Each number is 128 + 24 x the weight over its row's rms, rounded and kept within 0 to 255. Layers, rows and columns count from 0. Numbers have three digits each. The size before them is the row's rms in percent of the matrix's.

# o: layer 2 attention output (transposed), 256x256, rms 0.164, rows 111-127, columns 128-255
# v: layer 2 attention value, 256x256, rms 0.184, rows 112-127, columns 128-255
# q: layer 2 attention query, 256x256, rms 0.107, rows 128-135, columns 128-255
# k: layer 2 attention key, 256x256, rms 0.125, rows 128-135, columns 128-255
o111 095:115138124111112109071078133144150125190119148169176105121146135101121149138130139099146129147133110099116096167135129131109129120125133136118132093134093147105185202146137121169128153123115090116078133080110118108134145123139096168120078143094128134129090095160135111123121124122148136143141084183113169139100122133109129141180077129151149109151104153148108104120123097124087132088151
v112 099:160123147128127084122105167106131131120090189121126130115112126167136132122135086104138124083172151148127153156131126113153138104143172116120128102112114127069136139128140138113163129119128129090082073135098115127132164117131136111122141132134082130119138128120118120134126151115105150157158134148131093103173158135132160147161137152156119177120117132079155145102129123165106123108116
o112 089:128134136119102136123131149101134102120156085089116126066132147103085156132136151127096149171159160138128101120128138177132147079142117144139144105154123147129154071128138163163109110115124135094092128089183107145139136079120147110135113146143137130126120124106107165161122126132121117139140090117150126132111131144177121152114075116141101145174130154119106092172104143077154155129131
v113 108:120140137109103140151149141121161149115116119148116117166150160120141172105156108104121114120118115131139122126150176122125086133155136107094129148147102155147089117113067119144140104154095131177103119165143135153121114143142126138101143149133153079135136176129158118124097102137098129113061144103159130127163154149115091169162134132108141141114114110149136155098161124129136093127160
o113 097:137141136113120146135135122139186135125159089127154057121135087151126141097149123142138118109154150113121153118130132112087077107111174107095150149123117087151138160118135141127146142137152168113177143102108098127140109128166129162092123137115123113123142133148145126133130102128092155150106119109151132098077091127121127101088134119111148098082148096125086106103129133114182124120154
v114 101:110095137165136105172129088086087137114134137113152142144126132107135135084111112141131125159162113132091116101094120134114113143108159106069088171136095131113129130141135155093127135115149139084142123156155130129137120115131143141134149103087163134125154126098152111112130084117173158150085146126104144110080126068110121130142101112088115165151133152104179125074114107087130102139155
o114 095:129095163115104135088115115146130088139123170142153091138121148145078151123132140110123157138160173100090098129126124109091157132133151130126120103134137182113129142150178123091147165141138145122142108177108148137114133145144099165101148119110127103144163139091097128106169111105151107094111109165146124125134143164122089173117163130111189143113112137116181115110168131116123115145115
v115 099:128139119114095115116157118105129181152179153133167125163129085102114115133167166119158199149111109099117160111129083089121149106120107137145153150157136163107118154103137101114117131116104157152114137121093147147128157131156104133106132134157117141122146147146110126129106131120141127149132160098107138152157157131153094114102156149137085146089151134151118146124124101130142106113130
o115 092:149100134116145110170133151114103125091151130143105151161126122101100103132137107117086085127121101104149133088145101123144127084142145139155128131148103114148144103149158149132178168133100123140143126120104154151145109136160111133096099129151132155142105167163124124166133107134153106114116161115130143143116081152105134155088146138164109157139150125136055131108099144127142149142137
v116 115:140080139122146125168094104116207157121082161099120170145127112106111131081129129134186099140137181148109106131089123118138115133119155132090163118115119135109081112154143149133111136124135128109117156065129109128136139138114111111075145135119092097143096156122128129127155115123145157120111068123106155118118132125094160113119124109098143171114133136107130113115117129101136131150150
o116 096:129126133110098153150146124127136131133116140145105140151113107110124148160123161110148144112138141134141146188107140131103098149086101105137139143139121137138105092159130110145135135160161179107140114124153128081126111124094133152139157131169186139126129179089155142068158102136109098130145094145072100153094142118116157141073112137043149142146085092108191095102143152136127140131148
v117 091:117145135129115144103075103131176119126126123147134141128118107124115120087144149120134119152156177156141129096096126141121086131132143117116155113139136123093143114129121151126172140148109097115149119126132098123114095104133084133157136119113147135137110177108140121133103136169151169160114082063119091098138125168115131115178102140094122115148119111135114177133130116142158158150150
o117 084:109153142143139158134156150105105137153114116116075108114120119082134131138116166172137147123126098082094141115133106122106098127090172081156121128099131141141091158129107099134115152122133115104143109158133119110172155082156104164121124169157175134101103140126131138094140135137142096111131124151107142135169080100128124136163108133152118148100113117075111165094141164080115144119126
v118 096:152168102125163158067167132137117138138153144120134127090086139116130140108138113130136141087100132120139127119169148140153135122134081099147155127140164073157081130144118155150098096142145132118138113121121097130119147133143109117138134104115168131112102148134095118148157141125125090140137129130135051108188149148126152148117140141181155102117121159118135115146111117079139140156123
o118 091:128130130149136153108159137145110129109124086089164195119080144125125130105147143106126106137100078144119111129135103191098129155110104144109122122150142101128125159111098101107168079153083139148144112102136109107156122118124136155124130157180125124110138095162108146184118124181142095146122122101117121086133137123147109083147107105136149091159146119101158123129135081108130131131117
v119 095:090155120123138173125121155159124158185137134114152142138147127105122129141142063138163126127101141157141155153123106112120132108145167145151081103124149147135117098104125112119096117131096166109173087164112166118129141145103139111134122120118145152103112158145122125090112148137115091103092136180094131101151115130141151110152159123110142159117153115120125144104106104135122097132151
o119 088:072120136139143127067127101189138096157129133143103096148142150150166127110091106094151141153130120144151104142141176153130135096139169112080134159092122144162172140089118180099111110086128121137095112081161133144132115135122116136164113117150103132142080146163134166150167114115125151119127120087110132142104129105140124135124152146096141117130139126167149107161113114144144143081095
v120 091:128125130149113106098132145140158100139122133136174111128167121101078126156115140159128155133141087171127118125096086148151123134101074116152148127174111101143098122157094118119090112110120089112161137130121120146152120153091135137089139137118106127147136095135134124120120125141130113168113153121129109137088128116132124117185120132148135138130141144132104106138129111126132143110152
o120 086:130128154135144206102123105161128182124157085163144109053108106119110126136116105098149161099129153098154129130107098137128110141172147161168163097103127125129137101129088106172115145139085131097109144130153131142150134145108128136119141100100119107161122127096104104137112092133109110132116103181144127126106125106192108159152159133157119111149139151138140131112101127123120157094156
v121 096:119151130152135168104107106124141143160112146103189154117146141086097127137115153111121116146163125163169109174113115168124119142124096109155085140112111113145152143126114114114101123099122121159106141123158125120170117113158110144141140115105123128106147104118098120144148147129141087151154104115121091109130125118152094119139132130132133088090106156146141187121115151101128130106158
o121 088:158125133108136105130145178134137094072119169162165157150148186131140131113122138100152106109154106104152146134101184105169194172187136129124139118120145143119124134134102130103100118110129137137131101151105136151099102168112160137151119114099130148129110147094123101116143184159154117139120112104160155122146145141139135107111114125139138124135148090091134169110135100152089155098090
v122 104:126093131121137140114163169107104138135145123112145115140135122168141109153117150105175183146117110139161096128149170110158130126157108131108161146136111127146105181135143144124148136139100142148085087125117142110144133125114116142148082174129136128139117162176114124156094123122054072141177137119120124122138187174139129119136135139087114131104139107124120137151105125113136071111158
o122 095:132127161117082134142129114099077109121130118106109150064094116110137123122105103119158126126100120127113145122124146126140112117135151139176160125140139141144168132133155110159201135113092143138107128142145117130150115120141133100122062162136134163121132131128119149154086071156100153144157156096173112142143129153130148110162134128138123126187129133110096056101135067132107088122098
v123 111:172194125109141158103136156126106144144142148098087141121086175142107197124146168163140147111120181130172133117175188123128127120123073121161161105128109138086147132149138109150123135158131147095138115119134140134171067153138129154121092171142137149136147106106138131133154127120131078139132182139127149130140128141118146120113132113135127107117130116113111135161104136185098121123150
o123 100:102119130150126128153122163099118161169155094135098186139183092113139114134172159136163107147142140129103100065166113169145137105153138172120125146117141123109152172130134109116175143092097101111166124140130132124119117088124172123097085125137115141168166081159123133134090102174126121109155096087084180149126145122145116127141101132117102123139150133134101105137140124139145125141167
v124 123:149080132103127140148136109117139144122133147128116158136154165107106101130152113101123141109147116151135106077129099088130141168101134168159132162151105151165143113072122111144102115112162102155088105176101134138146112125117164151138110169091103084134124103138132152130152151136118096192150084133138161104137128094144106117104125132136110118103138145114176124107129165129089086132138
o124 109:154148141099135150100121146133101093122144148118156106143091091155128110096145121112156155109146156145116126089120132179120120116134140149130138139144101109164148159111144133145136094122127165122127129101100116133160085102134139104132137116125119108148168134092137088133154130158118111151128167120140174118131135120147134132144121114122104103139116132141143108112099156135150143099107
v125 111:147125114142113104131117143126157116124129130158137138093181123128161108196123141091111124158132162133174192134121147102141168132117123128116093082134141123143130120127109091115104117128140105113125127122108091154154169172128119127104124175165140108142129138128121126123158111173122084179134153134134139151126104178147156121175113135170098117110145107120071108146096124160101141123125
o125 100:137149089176093130116116123076139168085114082099134152123111145140147091161129082128144161139104145118143141174125120145130103110124145149133143112114107145136162071139136156137120202167146141094112130120139117109153144153129143124152140139132132122130167100146141126135127103145138159127157143110130114130107124159142142096200099086101113170118115139158095127125099110185113151089167
v126 109:121151149110126130140139113150101140129101120109119109153124130117134060119124128093123156161159148095165099116144133098111094117126159185106167112140138146111155130118182114137149155118134156099109109140106124132110122126150147141136126152114129153143114129157145111100077132107127053137135154163133102160154128095139133120111138154106108133110147121153157130137130139147116108101096
o126 093:142132143109156120150111131130129150117138110104163137109105131145145116150129064143088120122142142163142118108146126133158120041113099164148122110149132123116119144110140125124115126128144096144104073124125128122134159145126125103142114150123144110107093165129139115129116148096143127113198135150108168137078170180140159154089170159118112148114127165133146076147138120131152101125088
v127 109:090110118103122141102154165128121118110110150128138131087144164168143084138151118091129146119139097113079144163122121184140174131107094113174131157140117117170158127111124116127137159126147089125118120171141120119123100061144155152150121128110094163148138110156153143127152143127086131119169138171108090120079104100112108124112135147120124105156144123142136102146159099158131113118133
o127 096:101149162085137098142141089130104122113134115097142129122111135145169160158101097099100144073124117116110116115167146102152155136167121158123143099127150155115121106150113113143160103127072087103112128129139101122165124118102154125134111094138126110183157107132137119135140130106134163132161165147141100098137166128104144135156122111172099115157138149138173143116114122117077098132090
q128 092:111138082114118114142134087118128107145128134139089128132144114142132102148150108137139107123171156108101122086139146102138094145142175154108102114121108173115160115106133116135113151128111155137130089127101064120136122108128149125139138147143128120129128116126158111138128086095165175124114124136138126093113096158131139151169123137138143133115126136137162140135138151114179160110163
k128 072:133092130160121145158140196093135183120132167155138148101146107131118108110099158138156130127108120133146091135107152102131095117111103110138150116154161122115133139158141127116134101122154134086096130099132103157127130125119090087104104144133118134119130091109108114131155121127143110160163178134156097108132141149150138180101128110113088118125141141113080122144144111084139133106116
q129 097:109085127097149098150137130138139104117137114118124111173134136113139112107147090150159139090108147110138106103089144117144103125107085130174126099128124121098110157107123114112193117122104168165104115128103126142098123110128143134138116158119120134065104152140135114102112133168080110123101112158134120110123092164093081138144112147119115108120134110083099094118138139086103114131124
k129 072:120167102123073145145134113119134100150127127103140153172097156119133154126084168151117128160110124122126115164109118126133124102146136104119150127132107106131154144113107091158099155099164123139141143117111090117139112099151119087108175101107133118141147076123144145144123139113176120153173104139164114089127123130123138135107149143167105172143076138124138129124129121147152109122089
q130 085:139109173154137146117115158115134142122131146126124149084104096105087154111124110127092105143086095148157158090121102110128139133103150158079124159098138126141169145189127174135107124117123121149120154172105117084110099099179104099121097128111141159122124155163111160099101112100093159116096157173130153154139127153129163136137123151111118119123137128177117098102143132172080152130092
k130 076:139120107135101137132130154151105108123098147101120126092139119172142055126104137124124097103140127110125098105111112109105124142102104199126126105155129148125117131108143160132154111118098144111124081118149135145140156124174120100087075136168182111107139107135139145135124146098132125162194151165116112086106134139114125118119097100122152156125135132065170086124150130156145128093125
q131 087:118128142101124126103103131178096098141135109147126095108108137125149178085073140088126174097071142121157134123127102145091143160148091114101100131071105165114117157134141080109153137104124159147120138148121133129111101123151140176148151095142110148148082094152129091141128132118107094090135127131130109105166139145134141101141152119167141107148138153144115156118161118133154181071101
k131 076:140119121127150132135158109112188094122134165131173099114156127174118119189122103152141096116119115119120108130115088130169163133100137102121103101163150127149127095101126140087130123110100179158110104112144130085127091128136133169111137158152139154136105171106121152101124121151148115179138110129113134130111140122133093155129084090109108056115127145105135103149098118084106112164157
q132 086:190095135120109143124126143106102113169104116118150112167133123128120135112125149159139175098127118144163145138124107143110143155177091097132132141109142130158146121151127143154134107115126060148144153232145100148110088183140137132119153091127155120126110129162092168139125141129136139157114101135135165157128107122145110105113133124142105131103140111144117152148143126130126158145062
k132 067:070106112120105112162112113151124087118113121146093107142130082154150095145079087104141097137116071116146150098147141120132077158092165131143124128133147167130157158128098161130147172123114131125134131090123155081146160148120090093104127132104121113099150079154090083133119105128113162085080139128121153102195127151122147099127121107143096130128133124152135081112129143128118089113140
q133 089:148073149147110137116084158121112119104117138105094144185085113115142124110145129116159130165117142090094085137120135099142109089125111125116118123172139123136130122097121139141123152127133101116186113107133106124140125107174112166143103133121109120100135111115146114113134169107104123134086132173157122118166093140092147115151132125079127074088130088130110155127115158154170121114171
k133 074:109153122138108116140142095100132133161108173130137118144141112119142155104082137136146148115143135184126162131131082132143105152135095083125184133108102097099160129156134118160100106125165143117100160172146128154136096157086131124104131079120107105148152146132124107145120131144188140128177134155118136144117114140108113160097117141175174162158151136115099101118099120095136134123050
q134 086:121087152133122108143139132167100108160091106126113121172118081169124148096106114111136105136085149147145108093108128161131106125177133142134127176150130109115097102100114127117109088087091123132107114122121127119129137131123112132112163163106110142126116127151106152086141121155140165165144122147122139140114106120136104167126105122108139066110124091160127102137131137125132147127083
k134 075:128163129134094114138148129131129140135128143144155158101091122121120137127140144165135156112184135159144119143130105083127146136081072089117133124080175163120127157130118117148113103182178130123129172099118140139122136152122082137130164147135148087124123102120119115148102123105157100100113182099152134104107082133137149101137119169140116173090131168140098153140126114131131102085132
q135 095:110143119122136144112154094134114096129119089125124150067060150083142125145085082087132131119152097081141100096107149121123116163124168131124121123142133138127119130098129121122087094141111115110102139043106121152134126126106160116107115136098120110117137162137148123128153170119149109125093143101124130105096091089126126107155162129144172085165125132117181139159120109101127130158124
k135 085:122082133097130146134100133072131117137123145119137091169130150162133098140168145130095075145090113128122133157086098163129118117100108127120112136132122130108159137154135122094154152125082127100109117160138152109139126100117148131118114125165135113103103144079133160143151082156142138182164099131117101143140169155125154179130121077088081154105098115137125117144156110109067142126101